python train.py --n_head=2 --vocab_size=818 --activation="swiglu" --positions="rope" --rope_fraction=1.0 --init_std_o=0.0 --init_std_up=0.0357 --init_std_down=0.0 --beta1=0.9 --decay_shape="linear" --final_lr_fraction=0.05 --dataset="wikipedia_en"
Each number is 50 + 12 x the weight over the matrix's rms, rounded and kept within 0 to 99. Layers, rows and columns count from 0.

# o: layer 2 attention output (transposed), 128x160, rms 0.0679, rows 16-21,79-85, columns 0-159
# v: layer 2 attention value, 64x160, rms 0.0681, rows 16-22, columns 0-159
o79:60 51 55 35 63 43 53 43 60 52 44 58 52 46 62 49 56 37 58 57 60 43 44 44 33 44 57 26 55 39 29 57 71 54 72 54 50 55 32 52 50 58 44 61 56 61 50 63 11 50 77 51 60 37 65 26 56 48 58 68 44 34 49 52 36 73 53 42 63 39 74 50 60 42 59 57 22 76 34 57 66 52 38 56 50 56 47 39 45 48 34 40 58 47 43 24 54 42 41 24 51 58 58 50 41 51 65 73 55 26 61 67 36 59 46 74 60 75 69 62 65 76 20 54 51 38 51 55 59 59 57 35 52 55 41 70 28 58 83 54 31 51 53 42 55 34 51 25 47 49 57 51 76 41 60 59 55 49 52 51
v16:52 42 52 51 57 36 59 32 54 55 54 52 56 41 57 49 37 48 53 43 42 29 73 70 52 52 56 44 44 53 56 52 56 55 48 40 45 60 48 26 68 49 38 52 27 59 46 51 59 34 41 50 47 59 77 59 64 52 56 43 52 58 31 48 39 21 57 43 51 34 40 49 46 83 67 38 65 49 49 56 46 38 42 25 52 53 55 45 45 40 44 48 49 47 61 51 57 62 49 47 42 45 52 55 60 46 51 65 56 35 32 32 42 32 73 44 46 54 29 60 42 55 70 43 33 52 41 31 46 69 45 24 42 68 59 44 37 56 39 37 33 46 53 41 57 31 51 72 62 48 49 50 68 31 44 81 63 50 44 59
o16:65 54 61 56 45 37 63 51 58 56 41 58 47 46 52 46 52 63 51 45 50 48 46 35 49 59 77 55 54 36 46 57 68 39 25 71 23 70 67 52 43 58 48 60 41 44 60 38 52 66 26 63 47 90 40 64 43 63 66 60 45 56 62 65 61 49 43 54 77 37 62 65 44 48 58 67 30 47 45 56 72 61 40 55 78 47 68 46 63 51 64 41 76 49 54 56 42 42 69 74 74 73 45 56 51 37 46 57 44 57 28 41 74 44 66 30 29 49 62 54 35 37 44 57 55 42 52 57 50 47 63 25 47 56 39 51 40 54 38 63 37 38 40 44 44 41 49 65 43 33 48 72 42 48 43 65 49 50 58 49
o80:49 49 55 68 57 38 58 31 54 59 40 48 37 38 38 35 25 69 59 53 48 36 56 59 35 51 47 49 39 65 68 50 53 45 55 60 41 46 54 37 52 57 45 36 39 53 38 68 68 45 40 57 53 77 56 37 47 38 39 62 49 43 51 15 36 47 44 40 75 45 44 31 45 72 49 44 58 43 43 42 52 53 55 43 63 60 68 44 62 61 35 34 38 53 55 44 49 64 54 54 76 53 38 50 65 52 44 60 53 37 45 40 36 40 44 48 39 67 33 36 66 50 28 54 59 47 20 44 56 51 51 46 37 39 46 37 62 49 64 58 38 37 43 39 57 66 63 53 45 44 65 61 25 49 83 47 64 37 52 56
v17:37 48 65 55 39 53 60 63 42 56 74 48 44 62 46 68 69 57 48 43 41 61 52 47 64 46 61 52 65 46 67 32 44 52 41 55 65 55 60 61 46 45 46 40 44 29 26 58 33 66 79 66 59 53 32 69 60 35 54 46 53 49 61 44 46 36 48 52 43 48 51 33 55 17 53 50 56 43 56 64 55 47 27 41 46 48 47 72 59 69 62 48 42 61 41 60 39 40 36 64 29 53 43 35 67 48 65 38 25 51 43 63 63 57 47 45 47 44 58 46 57 64 29 45 48 46 55 54 43 32 42 46 63 60 48 56 35 49 59 36 62 39 45 78 50 36 36 62 43 66 52 36 51 55 60 49 52 45 30 44
o17:38 71 31 48 60 41 42 45 43 57 56 64 55 50 68 64 46 45 50 45 55 60 50 51 45 54 47 87 62 55 43 55 43 57 60 32 55 59 56 33 55 39 55 50 60 50 54 38 28 45 60 55 66 64 60 44 61 24 42 54 54 60 46 49 72 43 36 62 52 42 49 44 61 45 35 43 49 54 50 37 48 53 50 43 44 46 49 47 37 60 36 43 48 59 47 42 73 62 40 43 50 59 71 35 52 55 37 51 32 61 65 56 55 38 42 50 65 40 39 48 36 35 24 48 47 49 59 44 62 36 34 46 61 50 52 32 43 70 30 53 60 57 61 42 36 45 60 43 36 41 68 46 64 58 54 60 44 52 27 58
o81:31 45 43 45 47 53 45 70 47 46 43 46 48 45 38 70 64 48 38 44 57 53 70 62 58 46 52 62 42 19 57 45 40 41 49 49 75 36 62 52 50 45 43 35 57 55 42 36 62 49 85 37 59 66 43 59 60 22 43 41 35 52 46 30 58 49 35 60 39 53 47 35 48 32 31 44 40 47 47 59 55 38 38 41 38 50 26 53 47 31 61 61 39 70 47 58 59 66 34 45 30 42 76 54 54 44 56 70 41 58 40 50 34 36 73 52 52 29 57 36 73 26 51 28 49 47 60 45 30 36 55 49 49 51 54 35 46 30 02 42 67 66 56 63 44 56 51 55 46 65 53 60 32 47 37 50 66 57 67 41
v18:54 41 46 73 53 42 40 43 56 47 72 63 48 63 56 45 49 55 48 48 36 68 67 48 16 41 40 37 75 30 20 40 64 47 48 68 49 65 43 66 61 64 52 59 32 39 34 50 59 60 63 45 67 47 43 44 41 42 50 54 40 48 33 18 55 57 68 52 59 55 61 45 42 43 71 50 70 44 21 45 56 60 45 43 57 47 43 60 45 54 64 37 67 46 53 42 26 42 74 58 43 36 39 54 70 61 48 36 60 54 63 80 53 48 58 54 55 76 54 60 61 56 66 60 22 57 16 41 54 36 32 55 48 59 56 55 64 56 54 54 59 35 25 39 60 00 57 47 28 41 68 23 60 70 62 40 38 41 43 58
o18:43 44 29 72 41 52 53 46 37 63 45 43 47 58 70 34 31 55 69 23 39 84 39 32 48 43 49 53 40 42 76 73 55 55 34 38 43 54 36 65 70 62 62 49 56 50 71 40 41 47 45 49 36 77 34 64 67 30 84 45 40 58 46 58 28 44 48 41 47 58 28 47 50 48 41 64 40 55 46 51 59 33 47 47 49 13 52 54 39 63 63 50 31 40 57 52 27 45 40 59 28 54 33 43 53 68 41 55 54 52 53 49 64 41 46 51 59 67 59 56 32 53 42 31 69 61 55 36 47 56 61 54 61 34 60 38 71 59 63 48 55 35 60 54 29 53 42 47 43 90 41 26 58 63 58 68 52 44 54 44
o82:29 48 38 45 71 58 52 68 47 33 64 64 55 48 58 41 27 29 52 45 48 54 59 41 42 38 52 36 45 27 35 53 65 35 48 53 53 56 45 74 85 41 55 33 57 48 53 66 42 60 81 49 55 91 45 47 52 28 52 41 34 64 41 48 44 60 40 24 52 46 42 55 81 46 53 42 58 70 29 49 47 63 55 42 46 47 43 39 50 34 40 31 50 58 51 32 64 57 14 34 41 78 48 64 57 53 55 51 56 45 36 80 46 53 40 71 56 63 31 55 54 71 48 48 37 33 61 56 49 70 50 46 54 41 50 34 42 59 44 39 36 62 56 47 57 39 63 48 61 49 63 46 58 58 47 55 45 46 40 57
v19:64 49 62 59 41 46 39 31 76 51 51 54 49 40 52 36 46 57 56 39 48 59 65 37 45 38 29 49 61 50 31 45 58 47 48 20 44 56 52 49 34 50 43 42 67 45 39 42 51 76 60 43 64 42 46 45 47 38 34 57 43 32 47 40 54 72 59 37 41 56 60 52 32 30 65 40 56 35 38 41 60 66 34 64 51 61 46 56 36 61 56 39 58 52 41 59 36 58 53 53 78 43 44 56 54 59 43 25 55 47 59 45 49 40 51 46 60 56 47 48 50 50 51 54 65 59 51 53 63 38 50 50 51 44 54 41 72 29 53 61 50 49 35 31 44 61 77 39 36 30 38 30 34 48 63 41 48 32 65 46
o19:50 27 38 61 76 86 45 45 49 55 44 26 50 45 47 45 49 53 68 56 59 49 43 46 58 17 46 48 42 32 50 65 47 41 65 60 52 36 39 66 53 51 47 65 58 43 44 61 36 48 48 41 45 01 49 47 61 33 67 58 25 37 56 45 41 63 54 41 45 41 46 46 26 47 69 40 43 57 37 67 58 43 49 60 46 38 53 40 42 55 46 38 37 38 64 41 27 45 34 62 38 42 67 58 60 52 51 26 57 39 39 56 47 47 55 63 52 58 73 70 48 67 53 57 50 54 47 65 55 52 58 51 51 35 51 41 62 46 49 47 54 48 69 35 50 62 55 56 63 77 45 53 66 37 38 44 54 56 63 33
o83:42 58 46 46 71 53 47 66 49 56 58 46 64 40 57 40 36 54 30 41 44 55 62 38 57 41 58 37 48 48 45 44 59 47 29 47 37 62 48 57 50 49 43 56 49 38 63 47 39 60 53 30 57 11 51 59 41 62 59 54 47 47 51 79 54 65 60 56 31 52 49 51 61 41 63 59 44 63 65 53 65 41 45 57 59 46 50 45 41 44 46 58 72 40 50 37 48 38 52 54 70 70 55 51 46 40 43 19 56 60 60 62 56 62 41 59 47 47 57 59 22 57 71 58 51 54 55 49 58 54 44 42 56 50 46 45 42 48 55 46 47 44 46 58 25 45 45 48 58 43 40 47 56 48 30 31 49 59 30 56
v20:56 41 56 56 63 54 38 62 63 51 54 54 48 54 54 51 69 48 42 53 51 34 54 50 75 43 32 57 50 37 20 55 68 52 64 41 57 50 41 53 57 67 58 38 63 59 33 35 47 63 56 92 53 51 48 55 42 41 36 46 60 44 29 54 18 53 44 50 41 58 53 51 31 50 34 46 47 29 56 72 45 45 36 57 54 49 65 55 27 64 54 47 66 67 61 50 44 28 31 35 64 49 41 36 38 27 54 35 40 46 55 63 43 41 15 41 38 41 48 43 56 60 34 52 31 44 37 57 28 54 39 55 61 49 64 53 49 42 58 51 42 50 44 37 53 66 47 49 59 41 47 36 74 42 43 22 49 57 51 53
o20:50 41 53 54 65 66 42 52 63 47 44 45 47 56 54 58 45 41 57 49 61 60 49 37 49 37 66 77 58 29 41 37 57 31 54 50 32 59 42 61 69 41 44 46 31 47 57 49 56 40 41 67 67 00 54 55 60 33 53 61 60 35 49 31 58 59 40 47 46 49 34 55 33 42 52 59 44 65 56 43 64 45 32 49 50 29 43 49 41 57 62 45 41 47 29 40 47 49 55 58 58 40 46 20 57 35 41 37 58 47 76 55 64 29 64 33 36 25 52 57 69 53 39 40 38 71 65 65 64 47 46 64 45 64 62 39 31 53 29 54 41 69 66 43 42 43 45 49 43 67 43 52 46 55 53 66 57 36 46 51
o84:46 46 48 45 63 49 43 64 50 61 47 50 56 55 44 59 48 46 36 53 51 56 72 55 48 50 56 57 45 29 42 45 57 38 35 54 36 61 55 48 59 50 45 62 45 55 49 50 57 55 56 43 59 00 55 52 50 53 45 39 46 47 42 55 56 50 43 51 33 52 53 48 40 40 52 53 52 48 66 54 55 40 44 48 73 45 45 43 53 54 51 55 63 55 40 52 48 49 82 37 50 58 53 41 39 46 46 36 48 44 43 45 55 48 52 42 43 36 56 65 51 59 77 51 47 59 55 43 57 55 49 38 56 47 54 51 41 34 51 58 33 58 54 42 40 50 42 47 53 54 49 55 51 53 48 53 43 48 46 57
v21:49 46 48 50 80 47 39 71 60 49 44 25 53 52 40 56 42 34 54 78 69 40 47 55 60 63 56 39 34 61 40 35 41 53 76 67 70 07 38 48 68 51 43 76 53 70 76 52 40 35 48 55 31 50 39 45 45 60 36 50 49 38 49 56 42 46 40 72 41 41 50 52 60 69 37 55 37 54 63 52 27 26 50 76 32 40 40 34 53 49 23 45 60 26 60 53 67 62 52 26 50 48 44 55 34 52 24 50 74 52 52 39 72 71 46 38 45 45 55 45 40 63 40 68 58 39 63 45 53 65 51 42 54 60 69 44 52 48 39 45 33 47 65 45 42 51 25 43 68 18 53 51 77 48 41 34 56 45 53 55
o21:49 44 75 41 44 41 46 62 62 31 57 65 62 64 35 56 28 45 40 49 63 48 70 68 49 47 57 60 77 37 45 45 25 50 70 47 62 63 54 62 51 48 50 29 53 69 35 68 96 49 37 58 69 26 72 71 40 74 44 62 78 38 35 63 59 72 64 54 56 48 48 38 59 67 61 50 69 66 58 32 55 57 67 45 69 57 38 52 35 39 44 61 63 78 28 48 60 44 67 37 50 34 41 37 51 39 60 57 64 58 73 60 64 50 66 32 28 29 50 37 49 41 26 45 48 65 70 43 49 71 60 48 45 66 61 72 39 45 44 50 60 43 51 63 77 49 56 34 34 42 39 42 31 53 60 40 51 54 47 59
o85:66 45 76 59 31 40 50 54 56 50 39 38 58 72 49 26 45 56 82 46 58 36 37 69 36 71 47 71 52 65 46 60 26 74 46 59 39 28 37 34 60 38 45 67 42 63 45 57 44 41 24 54 31 26 59 33 48 72 35 58 56 35 47 76 49 36 80 58 40 52 62 56 29 61 57 35 62 45 56 46 36 33 59 39 66 52 53 38 55 62 41 48 37 46 66 59 35 36 62 52 48 51 39 49 56 69 51 56 55 54 50 44 45 47 57 27 55 50 27 68 31 26 25 40 59 63 49 64 64 42 53 41 53 48 43 58 62 56 72 74 48 55 40 39 49 45 45 48 51 28 43 61 58 53 53 78 35 45 35 60
v22:24 48 52 72 60 53 24 35 65 57 57 46 55 50 45 66 63 38 53 62 76 48 48 44 66 52 43 57 50 64 49 43 57 57 66 33 60 53 40 44 63 76 34 48 46 36 44 50 59 17 45 33 28 49 32 77 58 45 47 51 58 23 32 61 58 69 31 42 39 49 54 49 48 24 48 44 54 46 59 56 39 43 62 58 50 55 66 51 37 51 47 60 72 45 58 53 45 50 52 40 76 66 60 41 34 40 49 40 40 30 71 44 52 47 46 50 52 49 43 47 47 58 44 66 39 55 52 50 53 36 39 60 52 46 62 64 69 52 55 52 49 47 57 58 59 57 39 47 55 41 46 18 36 56 42 51 53 53 41 58